From a checkpoint of a small transformer trained on Wikipedia.
Size: 21 layers, width 96, 2 heads of 32, vocabulary 8192, 4.46M parameters.
Architecture: LayerNorm before each block, biases, tied embeddings.
Each number is 200 + 30 x the weight over the matrix's rms, rounded and kept within 0 to 999. Layers, rows and columns count from 0.

# up: layer 12 MLP up, 768x96, rms 0.0962, rows 283-351, columns 48-95
# down: layer 12 MLP down (transposed), 768x96, rms 0.0962, rows 283-351, columns 48-95
up283,202,194,209,143,190,176,201,212,196,215,242,231,190,198,181,215,214,210,155,209,197,177,179,196,170,195,222,204,234,174,194,227,152,233,158,221,186,225,216,193,160,155,195,205,197,207,172,96
down283,206,215,206,215,180,171,204,205,228,195,193,225,184,227,202,219,205,194,210,184,230,151,134,189,228,178,176,169,162,194,243,213,213,222,148,184,247,189,170,274,182,178,187,216,220,201,200,163
up284,167,168,167,159,193,152,242,169,189,138,178,236,231,168,202,229,147,141,199,189,234,158,177,193,219,219,185,211,281,201,203,196,160,245,172,202,187,177,229,207,226,187,183,216,217,143,187,175
down284,274,188,232,226,172,242,178,199,183,233,197,152,186,256,249,185,263,185,224,217,283,190,228,235,169,194,220,165,230,171,141,161,206,240,173,223,167,211,248,177,184,251,222,200,170,188,178,150
up285,223,144,235,224,238,170,204,172,213,175,231,186,166,216,222,139,153,207,183,203,273,232,222,222,169,172,144,198,225,219,193,236,236,153,186,209,183,194,168,196,181,228,179,194,228,248,166,209
down285,224,210,184,179,176,195,231,229,186,225,235,216,189,203,198,223,198,203,232,236,209,174,200,170,228,197,179,204,258,201,106,161,203,167,214,198,169,240,203,161,189,188,253,191,222,187,166,187
up286,191,229,124,153,217,172,238,218,156,181,167,218,238,180,186,283,224,201,141,155,199,256,240,216,200,200,149,226,231,162,188,249,211,221,181,185,164,220,198,216,213,157,175,200,147,154,242,220
down286,221,179,193,132,223,184,205,162,201,163,242,208,175,205,157,167,207,207,161,247,146,195,168,175,259,248,183,153,174,226,153,133,200,220,201,174,123,168,271,233,204,220,204,94,165,188,280,233
up287,172,256,171,229,199,221,185,205,216,170,174,187,249,225,233,270,214,214,169,237,203,188,199,165,170,220,163,173,214,169,210,156,147,226,208,186,175,162,208,252,189,233,173,177,211,177,209,186
down287,206,183,234,192,200,249,135,253,142,154,193,234,135,181,173,211,229,219,180,220,170,171,161,201,192,189,221,214,251,240,191,227,212,181,219,201,214,154,183,187,183,232,210,165,202,248,216,158
up288,202,191,238,251,187,206,233,196,243,193,215,165,209,249,161,234,155,279,173,169,264,231,181,203,202,213,235,215,185,219,225,212,192,213,268,202,227,187,190,180,160,173,215,213,219,194,183,182
down288,222,171,200,202,214,220,171,205,175,169,214,208,176,124,196,191,183,178,205,222,212,193,266,165,142,220,177,160,185,169,247,251,227,259,206,228,164,191,248,241,221,229,192,174,177,203,227,211
up289,145,202,171,152,149,163,235,190,215,172,202,243,178,178,236,210,183,178,199,187,180,150,231,192,243,235,146,255,178,214,196,195,182,241,232,218,191,222,150,177,237,186,202,206,185,171,246,229
down289,218,193,191,227,220,200,237,216,229,164,227,205,177,209,255,192,232,197,138,229,232,210,192,188,174,147,194,239,225,222,204,198,190,211,208,190,191,205,197,232,206,220,213,221,213,180,190,173
up290,166,210,193,178,200,197,195,244,187,166,158,219,163,212,227,178,204,172,235,202,217,200,213,216,214,223,215,227,216,216,189,168,199,246,253,211,201,163,195,218,178,196,188,179,198,184,210,183
down290,189,165,197,203,206,118,220,251,191,182,144,225,255,201,170,237,227,187,180,239,239,248,202,230,246,233,222,184,187,162,186,212,192,235,256,202,181,168,212,149,184,188,220,217,238,221,211,214
up291,163,197,178,233,164,175,233,137,245,214,205,214,232,212,179,159,205,229,216,188,197,200,230,225,207,178,218,194,170,246,211,194,236,219,192,229,160,209,218,195,201,175,188,206,221,159,171,219
down291,181,156,223,207,218,260,194,205,174,238,141,206,188,174,229,202,192,255,211,176,165,150,206,197,227,237,178,197,185,214,207,207,218,240,232,233,217,180,233,210,205,146,206,204,274,261,185,184
up292,144,234,172,224,214,220,189,223,187,208,247,198,207,191,237,191,282,235,189,180,186,184,250,167,166,180,205,176,167,205,182,147,239,234,196,207,222,189,193,201,238,236,191,182,187,210,247,207
down292,191,204,241,192,221,191,168,196,195,170,248,150,161,209,222,215,215,166,185,234,215,192,215,208,227,217,214,208,183,182,246,232,196,268,225,224,233,157,200,214,167,186,199,197,215,182,195,198
up293,206,194,255,208,224,304,204,222,186,219,170,212,194,215,156,188,160,188,246,206,195,195,223,196,182,173,106,161,224,186,167,243,158,236,227,192,188,165,242,201,195,209,170,142,205,186,255,204
down293,267,143,201,170,200,224,181,193,152,159,148,176,143,188,212,183,187,152,174,231,235,169,173,184,192,183,218,209,210,198,206,149,193,219,200,200,224,209,209,238,210,221,213,227,179,228,164,200
up294,218,194,198,217,227,192,233,192,162,202,191,190,202,216,231,191,216,237,244,200,188,183,181,180,219,168,175,233,275,192,290,165,191,161,136,145,256,228,191,230,179,193,217,172,218,239,220,208
down294,199,216,168,226,213,182,191,210,184,158,218,270,185,225,176,271,265,196,188,168,234,211,245,227,177,171,276,177,200,276,244,164,199,185,231,221,159,198,182,223,150,234,196,212,155,235,219,213
up295,204,203,211,225,165,141,236,189,148,192,205,179,183,251,204,215,159,237,232,171,201,221,199,215,237,174,207,131,188,152,165,234,216,254,195,212,194,220,199,141,131,214,168,247,153,132,184,240
down295,182,193,242,236,183,175,219,239,244,194,186,229,224,220,175,197,209,202,132,188,187,239,238,127,210,178,191,236,169,246,297,219,196,156,179,178,204,263,175,206,134,187,187,205,212,238,221,179
up296,210,167,148,180,213,211,221,219,175,228,149,168,193,225,223,248,178,167,231,265,157,170,222,173,179,229,215,244,191,156,162,251,187,231,155,183,176,190,244,207,187,208,242,200,229,196,220,200
down296,246,186,229,146,180,120,204,174,214,181,224,216,197,219,180,209,235,198,185,235,151,221,204,210,210,238,256,212,157,164,230,228,189,167,225,262,162,201,245,201,172,227,200,190,217,173,234,221
up297,187,214,267,195,186,216,176,141,141,171,128,202,217,186,224,226,198,178,150,250,218,170,209,199,241,258,217,192,240,178,181,188,178,212,185,175,209,249,188,197,181,147,279,161,279,170,198,189
down297,132,124,207,174,142,174,204,188,148,214,248,189,183,197,192,244,178,249,237,176,172,257,197,243,223,137,159,197,174,222,108,240,246,213,204,189,182,152,198,256,220,196,152,246,113,243,212,193
up298,201,183,252,216,192,214,184,242,207,240,196,176,252,242,209,200,145,168,259,167,172,136,207,119,157,220,225,163,253,206,187,215,217,237,195,201,195,234,241,174,150,233,225,205,159,197,180,201
down298,234,208,177,131,283,170,220,184,195,203,202,173,173,219,195,229,294,142,178,193,236,206,235,187,197,197,141,178,220,238,166,231,200,202,175,202,190,196,205,227,228,206,199,234,207,195,242,221
up299,176,217,243,192,218,171,167,224,170,153,219,184,203,185,216,209,229,275,234,140,194,215,248,188,181,229,239,156,176,193,203,233,163,154,202,255,213,188,188,197,128,155,219,184,199,241,214,169
down299,187,210,222,232,170,228,239,218,194,250,191,212,216,195,180,194,139,181,201,198,189,161,223,157,213,204,181,217,190,195,205,207,167,224,183,161,239,219,178,211,215,212,193,202,208,191,196,178
up300,180,242,243,226,182,119,244,176,238,184,170,191,252,165,183,209,176,148,195,218,168,224,198,209,243,215,183,183,188,166,181,201,232,202,185,251,174,171,128,214,159,208,189,207,185,186,209,222
down300,212,201,191,173,228,206,148,217,209,182,226,201,183,261,161,196,213,223,226,151,199,136,189,168,184,208,238,202,241,233,148,241,212,199,186,210,183,192,196,240,215,203,207,181,215,191,201,237
up301,178,229,210,237,197,238,197,158,167,135,171,209,211,208,213,193,235,120,225,190,200,161,203,225,237,227,226,173,230,224,161,180,195,226,192,181,183,178,239,171,128,157,181,260,220,178,220,193
down301,202,188,247,229,153,210,201,188,160,230,192,212,177,270,202,142,285,196,152,171,165,227,216,167,202,219,239,199,187,176,242,189,205,212,202,255,156,127,214,223,239,164,189,152,154,199,206,167
up302,167,248,140,195,236,207,240,223,226,192,215,215,238,221,164,209,202,196,174,224,214,239,175,186,143,239,216,182,179,174,217,191,208,186,229,162,148,174,176,233,208,179,234,143,174,179,216,181
down302,152,185,208,230,217,221,198,208,193,198,197,207,175,209,243,200,119,165,195,176,175,124,138,199,176,149,227,228,252,186,231,192,200,263,202,208,231,162,184,193,235,208,183,219,265,248,206,282
up303,212,216,213,160,251,235,226,190,213,209,241,233,189,190,153,210,165,224,178,167,233,193,193,164,219,228,210,239,182,206,244,57,174,173,190,186,197,192,241,205,211,211,222,220,198,216,237,222
down303,220,214,191,231,231,223,188,179,174,184,216,191,119,222,202,170,191,204,237,227,206,232,247,215,125,269,173,237,189,155,191,243,146,221,184,206,210,187,255,188,174,180,114,194,207,152,190,195
up304,169,245,230,219,229,223,279,194,202,122,240,188,184,216,253,165,185,204,152,223,229,243,202,199,179,195,198,153,169,233,228,199,251,193,122,156,152,161,200,219,225,214,268,224,241,244,204,241
down304,196,217,129,172,261,118,216,226,250,115,210,179,208,207,193,207,207,132,191,216,183,246,219,191,222,183,218,210,227,194,200,223,211,249,255,160,204,193,192,121,216,198,271,173,135,224,227,177
up305,231,239,176,211,161,192,242,218,168,182,153,181,143,225,226,162,276,180,245,158,122,132,271,191,167,202,231,184,274,200,149,146,241,214,218,173,146,191,212,164,228,247,190,178,222,208,247,211
down305,215,198,212,102,227,191,182,181,189,183,189,190,208,184,191,216,249,156,195,265,258,198,133,166,203,235,245,245,228,213,244,209,204,232,211,211,151,188,186,211,228,207,230,291,204,218,182,259
up306,179,195,197,227,198,175,225,186,237,189,204,172,197,193,237,149,232,202,199,226,211,193,254,190,247,190,175,190,179,198,201,163,254,125,189,199,155,201,207,189,193,181,158,204,249,194,150,184
down306,154,217,241,194,209,170,170,213,206,203,194,267,184,245,211,227,188,197,243,213,219,189,216,213,193,229,219,301,194,237,222,204,218,209,226,174,222,197,220,179,243,158,212,173,168,238,206,154
up307,203,215,214,150,215,224,189,267,140,191,205,208,116,219,232,159,221,215,247,180,221,162,202,213,206,231,207,217,184,178,242,202,193,192,214,219,212,205,203,212,187,176,233,211,182,214,175,145
down307,232,219,202,243,209,246,191,137,207,208,168,202,221,174,247,232,207,190,191,192,237,174,179,180,203,226,265,220,195,222,199,221,202,246,211,233,219,176,190,165,229,212,150,199,191,159,209,214
up308,178,206,237,188,196,221,215,249,182,160,186,171,187,184,150,182,155,202,172,150,234,172,182,224,179,209,182,240,160,214,235,177,165,241,187,152,154,198,183,171,192,206,207,181,174,152,219,215
down308,188,210,181,196,208,194,157,168,245,231,234,272,196,243,217,180,200,167,212,259,162,182,176,171,190,201,215,171,178,166,216,218,234,197,177,231,221,188,173,193,229,213,188,246,192,209,151,171
up309,219,162,217,189,193,171,201,222,187,199,167,204,214,229,243,216,198,188,290,196,166,213,211,244,238,252,153,158,144,205,217,302,214,195,253,132,197,181,220,175,178,213,218,187,174,226,171,218
down309,189,247,208,234,219,179,188,244,193,215,161,222,215,175,188,126,175,195,219,170,238,177,145,206,179,233,177,145,194,244,249,202,207,216,229,160,226,225,212,167,170,199,235,234,245,184,215,252
up310,167,192,180,250,173,245,210,203,157,192,240,204,215,158,171,188,201,211,205,207,227,227,176,188,210,219,218,164,211,189,211,183,204,198,204,182,148,194,202,216,134,175,216,202,223,163,277,209
down310,188,171,216,165,196,149,245,198,246,243,181,183,166,197,240,222,173,229,213,208,245,182,232,207,231,239,177,202,238,190,217,230,202,156,210,196,228,209,154,198,209,207,210,154,156,216,219,218
up311,192,214,239,185,248,187,228,217,204,209,195,201,172,189,230,234,211,219,209,201,238,206,239,137,116,204,231,220,146,177,257,181,202,211,137,179,243,147,195,201,183,241,214,200,217,163,212,221
down311,121,181,155,183,186,236,223,218,189,156,208,219,196,249,167,176,187,180,171,184,206,203,194,245,189,198,188,191,137,195,205,223,163,271,236,163,133,202,211,134,160,214,237,177,218,279,201,192
up312,240,197,217,184,159,206,154,154,199,159,219,187,261,224,219,238,220,151,182,192,209,221,221,226,228,204,189,158,188,151,196,191,174,225,161,208,166,288,199,260,168,185,231,165,169,192,179,212
down312,168,192,184,191,274,207,154,123,148,203,205,226,175,174,213,172,126,258,246,217,204,205,175,243,192,207,171,165,85,240,198,182,251,169,188,282,228,199,199,153,191,193,236,209,202,172,150,181
up313,215,248,175,208,148,229,224,172,235,232,165,209,180,176,222,216,197,205,164,209,182,179,272,205,224,181,232,240,228,215,169,175,243,191,196,198,185,180,245,188,242,183,245,244,210,200,178,210
down313,256,211,206,197,149,233,209,208,200,241,220,190,220,184,205,201,235,176,151,251,246,247,115,217,190,183,231,122,181,147,176,182,140,233,179,215,216,218,157,261,205,239,173,263,212,151,160,212
up314,182,227,168,132,196,222,252,192,289,209,177,184,194,166,228,220,188,220,264,189,235,211,189,190,206,154,196,215,254,232,199,195,219,175,225,176,259,219,186,213,251,168,188,228,199,249,182,208
down314,197,212,168,204,216,168,189,181,203,191,206,137,210,204,258,176,228,172,170,169,188,180,165,214,208,209,211,182,200,177,187,202,228,175,190,234,168,214,252,204,187,218,224,203,205,192,197,196
up315,172,190,202,174,179,185,177,196,193,176,164,158,165,222,232,145,196,206,212,216,215,178,194,160,204,219,186,212,196,212,161,239,249,186,215,239,203,185,206,180,244,189,201,213,200,218,175,183
down315,212,196,194,170,200,189,200,254,205,240,179,227,172,210,217,169,210,186,223,194,174,210,180,210,250,222,159,185,175,181,231,154,202,228,232,235,190,212,215,208,213,215,199,199,182,189,201,227
up316,170,229,187,183,218,177,177,175,189,202,207,144,198,221,234,204,200,234,187,207,246,221,225,184,158,165,197,151,151,213,179,239,197,173,176,214,200,260,240,240,138,291,192,173,193,150,179,241
down316,189,223,158,197,221,155,179,121,205,187,274,226,223,253,215,181,165,134,208,188,183,220,220,177,228,173,220,195,201,210,148,193,258,200,208,245,226,242,230,233,189,219,222,208,164,170,197,183
up317,293,221,243,228,171,174,191,223,196,158,173,149,198,226,210,157,210,167,265,201,179,204,209,254,120,224,182,229,173,213,180,198,207,213,198,222,142,183,197,197,193,217,208,158,216,239,233,224
down317,189,173,219,198,205,181,267,209,228,172,168,203,157,138,158,165,220,214,240,204,244,220,175,222,150,152,171,225,207,224,239,163,200,177,164,243,155,200,180,189,241,181,202,236,227,214,178,191
up318,139,172,214,201,137,224,189,183,183,220,237,148,204,220,198,183,203,160,243,206,219,162,250,188,162,179,170,197,254,171,135,181,187,182,198,197,208,176,159,208,240,139,219,188,265,262,239,143
down318,238,158,225,223,207,212,183,205,181,212,184,271,212,238,157,163,235,167,142,239,234,164,171,169,233,114,221,181,208,209,229,186,221,275,110,224,217,190,217,203,217,173,188,199,137,189,205,214
up319,170,252,202,183,121,194,178,142,234,205,177,186,237,195,183,225,250,150,220,193,201,202,244,209,184,200,238,164,221,200,173,196,241,204,170,250,216,185,251,198,211,226,196,206,182,189,209,197
down319,165,180,147,249,218,184,153,191,220,218,215,251,180,164,164,209,153,148,167,174,205,192,218,159,176,178,199,236,172,218,170,159,228,168,208,217,212,160,263,173,201,187,172,184,239,203,250,178
up320,159,168,244,208,180,201,172,246,156,235,229,188,214,226,218,195,183,264,154,183,196,242,249,190,198,166,266,189,274,182,158,176,175,216,195,217,210,257,250,185,240,187,162,170,190,218,206,227
down320,216,196,207,190,234,199,232,202,282,220,188,192,213,210,190,230,184,254,191,241,213,188,205,176,192,197,168,190,180,189,257,202,196,211,233,211,193,183,197,222,207,183,229,229,207,199,217,223
up321,249,129,222,174,165,205,251,205,210,180,196,231,214,257,203,205,185,205,230,218,227,186,229,177,203,172,214,151,226,227,173,209,210,233,155,178,206,225,219,182,274,197,167,183,191,247,245,153
down321,215,241,186,255,113,181,182,220,219,205,177,179,159,216,205,233,240,217,221,242,198,200,216,192,113,136,185,211,182,275,175,187,165,237,209,219,259,172,192,174,164,195,208,227,245,210,241,199
up322,197,238,279,174,210,218,190,181,214,221,272,210,201,216,216,175,209,128,248,182,250,184,187,176,271,205,237,194,212,176,191,163,176,219,220,164,214,205,179,165,214,220,228,168,182,214,196,169
down322,264,233,244,199,185,187,214,195,208,233,182,155,230,207,221,157,182,165,198,213,231,210,209,184,236,232,185,224,190,228,235,184,226,232,183,160,176,180,159,216,191,170,228,200,197,217,187,196
up323,179,172,201,191,234,153,219,216,209,182,139,233,235,225,227,231,218,201,217,243,190,116,173,267,232,216,196,236,145,161,256,145,155,198,193,179,225,221,165,167,196,236,237,241,263,221,177,164
down323,112,277,194,207,203,154,194,233,142,249,204,217,197,209,232,203,155,223,216,188,243,168,219,175,187,170,255,154,141,185,210,130,208,160,145,217,105,208,185,211,178,203,234,253,199,144,232,228
up324,270,200,248,307,228,190,219,211,174,137,217,203,192,212,197,191,176,183,187,192,218,122,222,177,216,227,226,200,215,210,194,187,163,197,221,206,169,154,199,174,201,174,229,206,273,218,226,170
down324,119,204,201,217,224,252,196,150,256,244,154,209,182,155,192,306,231,203,191,142,175,206,224,218,195,242,241,160,174,150,142,173,216,206,203,177,193,205,227,212,208,173,240,196,143,249,232,171
up325,252,250,207,232,134,216,218,222,220,183,203,182,224,289,254,185,249,269,178,177,220,226,249,184,169,189,226,210,194,154,212,233,229,163,171,149,147,195,180,171,192,195,184,216,215,161,201,233
down325,145,215,265,202,201,166,166,174,175,164,188,237,180,261,220,182,233,222,209,232,175,190,162,197,221,159,200,241,193,226,267,249,209,210,186,180,223,209,280,229,197,163,155,182,161,255,208,240
up326,214,163,181,233,208,255,183,239,180,238,166,184,189,236,206,232,176,213,225,240,186,198,173,183,169,220,264,221,202,166,183,211,169,200,227,159,187,207,240,211,206,193,217,161,224,191,205,203
down326,181,220,203,228,152,206,188,228,166,201,173,191,224,199,188,214,224,224,223,241,176,172,194,209,180,155,221,214,236,165,176,185,206,176,208,116,163,195,243,228,189,173,270,259,181,178,174,212
up327,201,249,209,179,176,194,212,147,194,191,222,216,186,254,185,212,186,193,222,239,204,163,243,181,220,181,242,166,231,170,193,185,184,206,216,153,224,226,187,231,200,247,243,240,204,176,168,193
down327,191,174,179,159,184,224,172,141,172,226,196,209,171,176,220,173,188,218,183,116,214,195,207,215,189,142,185,216,229,248,220,231,197,270,204,166,203,194,195,222,188,174,191,238,220,211,156,160
up328,219,140,179,170,200,170,193,205,183,147,195,213,170,203,233,208,204,172,188,178,198,206,224,196,196,206,175,162,196,183,210,247,184,252,178,191,190,204,201,261,226,221,201,200,176,194,253,222
down328,174,158,170,195,211,180,219,220,228,242,165,221,157,225,204,174,230,188,208,193,131,161,290,222,203,149,159,235,186,149,220,220,260,204,200,200,198,197,243,141,177,239,207,190,206,202,218,239
up329,228,231,193,223,207,224,226,195,228,200,194,223,198,246,222,183,146,215,209,146,231,229,236,195,179,197,178,162,201,168,175,138,213,166,208,213,173,211,216,207,250,226,191,131,153,230,233,162
down329,142,189,220,260,200,241,162,199,231,209,192,219,205,218,139,246,211,169,195,238,255,203,159,209,205,241,219,179,230,189,208,173,184,195,155,196,233,213,203,187,223,183,214,188,213,193,193,218
up330,263,235,224,264,234,194,192,200,243,212,173,167,156,203,206,180,206,218,163,185,214,164,134,187,180,202,227,172,193,201,251,152,213,225,237,155,184,190,218,223,228,251,215,198,147,223,229,202
down330,181,280,230,174,177,191,160,178,192,255,171,206,241,202,188,233,200,180,194,209,219,185,226,204,210,211,193,190,221,189,166,213,200,215,186,164,225,254,139,174,168,191,117,219,223,204,190,224
up331,229,231,185,156,178,202,234,189,233,209,168,165,198,174,248,213,183,159,203,200,167,221,182,204,233,226,208,240,154,182,212,210,184,220,198,175,159,182,174,233,225,200,185,182,158,173,223,226
down331,207,164,186,230,131,248,186,241,176,195,142,159,160,174,195,147,181,174,201,153,209,221,199,166,169,178,160,191,220,181,188,177,174,205,136,156,189,182,200,194,191,194,168,197,207,151,183,171
up332,154,206,169,180,210,201,236,195,221,188,219,203,228,177,162,218,167,219,178,190,165,205,209,221,184,201,183,183,187,185,196,160,227,207,214,153,196,204,258,200,213,226,186,191,154,193,174,188
down332,203,185,215,217,246,211,215,227,199,190,204,140,168,201,230,206,238,188,172,213,264,208,202,173,224,185,198,209,199,203,201,194,176,205,182,179,180,225,184,208,167,172,193,172,185,252,215,171
up333,197,185,247,245,187,217,217,202,225,180,191,156,218,277,208,195,149,190,188,197,208,195,221,204,210,181,217,240,263,159,190,209,221,199,257,180,213,204,189,168,196,146,168,185,203,166,197,192
down333,195,201,217,228,231,226,196,207,188,165,207,200,214,217,208,191,202,209,233,215,183,231,236,172,164,227,225,206,196,228,215,186,189,200,191,157,248,211,223,233,200,200,205,193,252,244,192,220
up334,186,269,205,138,223,184,250,247,233,200,135,170,220,179,194,202,211,257,224,148,196,192,229,155,211,199,188,220,180,222,225,227,190,205,211,182,213,198,190,207,186,214,278,164,159,198,183,238
down334,207,196,199,216,174,209,154,196,167,219,220,203,195,227,208,253,162,186,193,162,152,196,206,225,212,209,225,209,203,216,155,205,219,124,218,195,204,192,168,180,199,256,197,202,205,186,183,228
up335,206,222,222,196,189,192,224,216,229,159,179,220,212,176,243,228,189,193,159,188,272,228,186,183,204,198,198,203,200,171,148,202,222,206,198,213,152,189,228,194,170,173,225,155,246,217,224,223
down335,178,225,236,172,185,219,195,206,192,226,218,224,195,216,197,172,167,204,237,236,243,211,211,160,240,208,212,228,222,154,164,202,245,233,237,223,228,187,216,191,192,193,217,243,190,133,154,151
up336,276,166,218,236,210,184,224,229,235,195,211,111,221,223,255,186,224,239,173,205,228,153,221,189,230,255,181,201,238,208,200,151,262,215,250,173,184,204,231,255,220,242,200,176,225,201,123,165
down336,212,165,195,201,236,201,122,181,178,165,185,186,166,171,163,220,210,254,196,214,223,248,206,232,229,207,188,172,185,217,196,180,228,263,165,215,189,164,180,178,205,245,232,225,187,259,237,188
up337,199,233,173,189,220,202,193,258,164,217,166,195,183,155,208,198,198,205,220,129,167,213,221,191,193,256,201,178,180,181,150,195,186,205,209,142,176,202,231,199,174,179,187,206,142,218,232,184
down337,200,200,260,219,179,134,207,188,224,194,169,196,209,196,214,253,201,186,207,181,188,185,193,234,221,174,218,196,236,222,153,219,196,201,211,206,168,197,220,191,208,206,234,187,222,242,203,202
up338,267,141,168,185,185,189,250,231,224,182,198,182,148,208,266,171,243,185,207,183,193,231,215,175,257,163,220,215,232,193,179,205,230,194,159,190,207,169,168,230,216,153,227,191,238,169,192,173
down338,217,163,148,197,181,210,199,230,189,170,219,216,146,192,212,172,158,232,205,222,185,210,178,185,188,224,235,265,195,183,180,219,178,207,191,159,228,171,214,147,230,240,179,178,174,198,192,181
up339,203,191,212,203,180,171,225,230,207,198,174,193,168,175,167,216,219,241,199,241,223,246,215,215,191,219,226,168,188,206,162,235,190,182,174,201,205,206,244,219,228,206,192,173,185,160,217,222
down339,211,147,205,215,160,200,196,245,156,208,194,216,223,208,213,173,137,193,213,206,162,239,210,248,205,180,154,225,219,212,182,243,229,207,210,217,156,142,221,246,206,234,200,190,251,194,239,187
up340,189,195,211,192,270,243,223,231,192,196,229,186,253,204,212,193,235,148,225,199,232,148,219,204,266,195,183,201,194,194,186,238,179,179,211,154,237,209,231,192,233,144,198,158,187,219,175,172
down340,237,234,240,203,175,193,202,151,130,230,178,153,189,201,227,206,186,169,197,173,181,207,208,163,160,199,196,219,160,217,191,196,159,197,182,232,253,232,201,197,200,196,201,221,175,221,189,234
up341,241,150,217,147,187,198,222,204,188,154,183,164,219,246,228,227,208,202,221,257,227,239,222,190,235,222,252,158,193,222,159,198,193,197,190,221,223,153,208,148,228,163,272,228,159,134,146,197
down341,198,230,212,189,204,142,217,171,227,153,212,180,237,234,212,200,197,194,215,196,168,194,229,220,232,249,241,171,191,206,245,227,194,284,235,177,222,184,163,220,192,183,213,202,174,211,200,180
up342,184,196,251,204,179,252,224,177,183,218,221,136,204,202,216,186,225,244,207,239,259,228,167,156,232,214,211,159,192,178,198,171,198,210,234,168,195,192,160,212,219,188,200,187,221,219,195,165
down342,202,218,184,172,177,224,194,227,189,176,188,219,143,191,206,144,184,165,228,151,192,177,177,182,163,174,164,217,172,192,182,222,203,204,174,178,210,187,216,190,198,191,214,222,233,224,200,222
up343,195,237,249,182,154,234,225,225,193,180,187,154,194,189,212,222,178,132,215,195,240,226,213,203,228,161,222,205,200,204,148,162,232,202,156,187,215,204,158,252,205,208,194,196,201,196,233,182
down343,210,189,168,186,244,204,225,204,223,218,213,249,250,207,196,163,198,211,136,273,173,184,183,213,212,198,176,226,205,170,205,213,227,181,223,175,199,199,222,168,221,226,214,198,215,173,204,203
up344,235,162,122,184,229,153,230,223,163,177,200,205,193,202,211,207,205,213,194,230,190,236,166,239,221,271,224,174,188,211,188,176,216,180,147,179,148,165,246,183,191,215,180,177,214,157,153,248
down344,161,186,227,211,204,223,182,202,223,190,183,224,196,170,162,218,141,198,206,197,178,168,173,222,186,176,173,172,174,250,178,186,207,178,216,208,200,251,186,148,160,211,177,165,189,208,235,210
up345,227,175,181,175,236,211,224,208,180,178,187,174,233,222,205,177,166,208,156,151,179,229,236,158,154,215,196,258,168,237,186,199,192,235,178,194,178,175,201,217,211,97,246,217,173,217,241,205
down345,161,250,224,239,176,185,219,166,188,249,190,164,192,200,163,208,193,187,162,219,208,160,185,168,167,146,244,195,196,216,198,188,154,147,222,221,244,196,182,177,212,235,120,191,253,185,210,200
up346,236,250,240,199,211,222,213,173,232,188,161,229,138,228,197,200,175,148,190,196,193,101,175,182,177,259,217,202,220,180,157,215,154,191,216,197,210,194,187,210,235,202,250,202,142,244,179,215
down346,164,199,166,201,203,210,187,222,251,232,232,231,214,148,186,251,135,263,152,179,259,203,172,203,228,284,199,133,185,229,233,202,216,236,161,221,158,177,178,220,207,231,165,233,179,166,202,213
up347,212,163,147,176,194,261,184,163,215,172,194,197,142,197,159,173,162,179,164,239,219,184,233,149,206,177,148,217,150,160,191,281,189,203,202,219,219,216,213,112,191,163,201,162,180,179,205,252
down347,99,155,163,143,134,246,184,192,152,190,164,206,208,178,212,213,218,242,249,135,200,193,174,184,184,236,118,181,196,215,119,216,202,218,184,213,138,223,231,177,133,121,267,205,185,181,260,281
up348,218,188,262,216,218,208,247,233,184,173,157,238,227,215,212,137,234,183,265,183,209,155,207,211,240,206,185,175,255,198,231,187,134,193,162,194,269,183,214,150,210,193,203,172,232,191,183,193
down348,134,168,205,230,209,100,172,208,197,211,136,222,246,157,223,160,98,189,160,201,164,238,201,233,230,288,210,220,213,222,268,231,280,272,202,213,240,156,259,213,167,239,229,206,166,233,218,240
up349,212,145,194,218,299,208,170,230,175,182,156,177,179,245,209,186,215,200,239,185,173,184,197,195,186,242,231,226,197,157,136,257,227,173,199,190,251,248,198,174,208,194,237,243,154,201,205,216
down349,185,169,208,238,207,207,263,235,204,121,200,234,240,212,181,229,228,173,212,235,218,208,156,201,173,212,266,253,241,175,189,202,217,139,232,209,200,230,186,162,147,177,237,233,219,194,201,236
up350,230,164,207,156,243,264,208,189,201,197,171,146,190,219,192,162,229,185,204,200,152,213,257,165,214,208,206,197,166,229,209,220,210,251,232,211,189,203,289,150,248,173,234,113,193,173,194,168
down350,248,181,239,155,200,240,226,133,201,188,198,207,186,188,214,202,214,194,221,203,206,232,140,234,193,193,231,186,174,237,238,222,230,245,226,252,215,177,242,177,153,202,205,144,236,152,201,147
up351,214,193,211,175,193,268,195,245,207,239,204,192,224,187,213,219,193,221,261,223,193,141,178,203,216,198,207,173,181,208,218,221,223,180,232,171,222,152,228,187,183,248,164,203,193,178,219,159
down351,185,158,188,198,144,190,217,160,189,190,176,230,230,195,217,147,219,187,200,196,249,211,207,177,157,207,236,201,222,186,208,227,163,168,189,207,174,220,171,216,236,227,207,166,214,234,159,194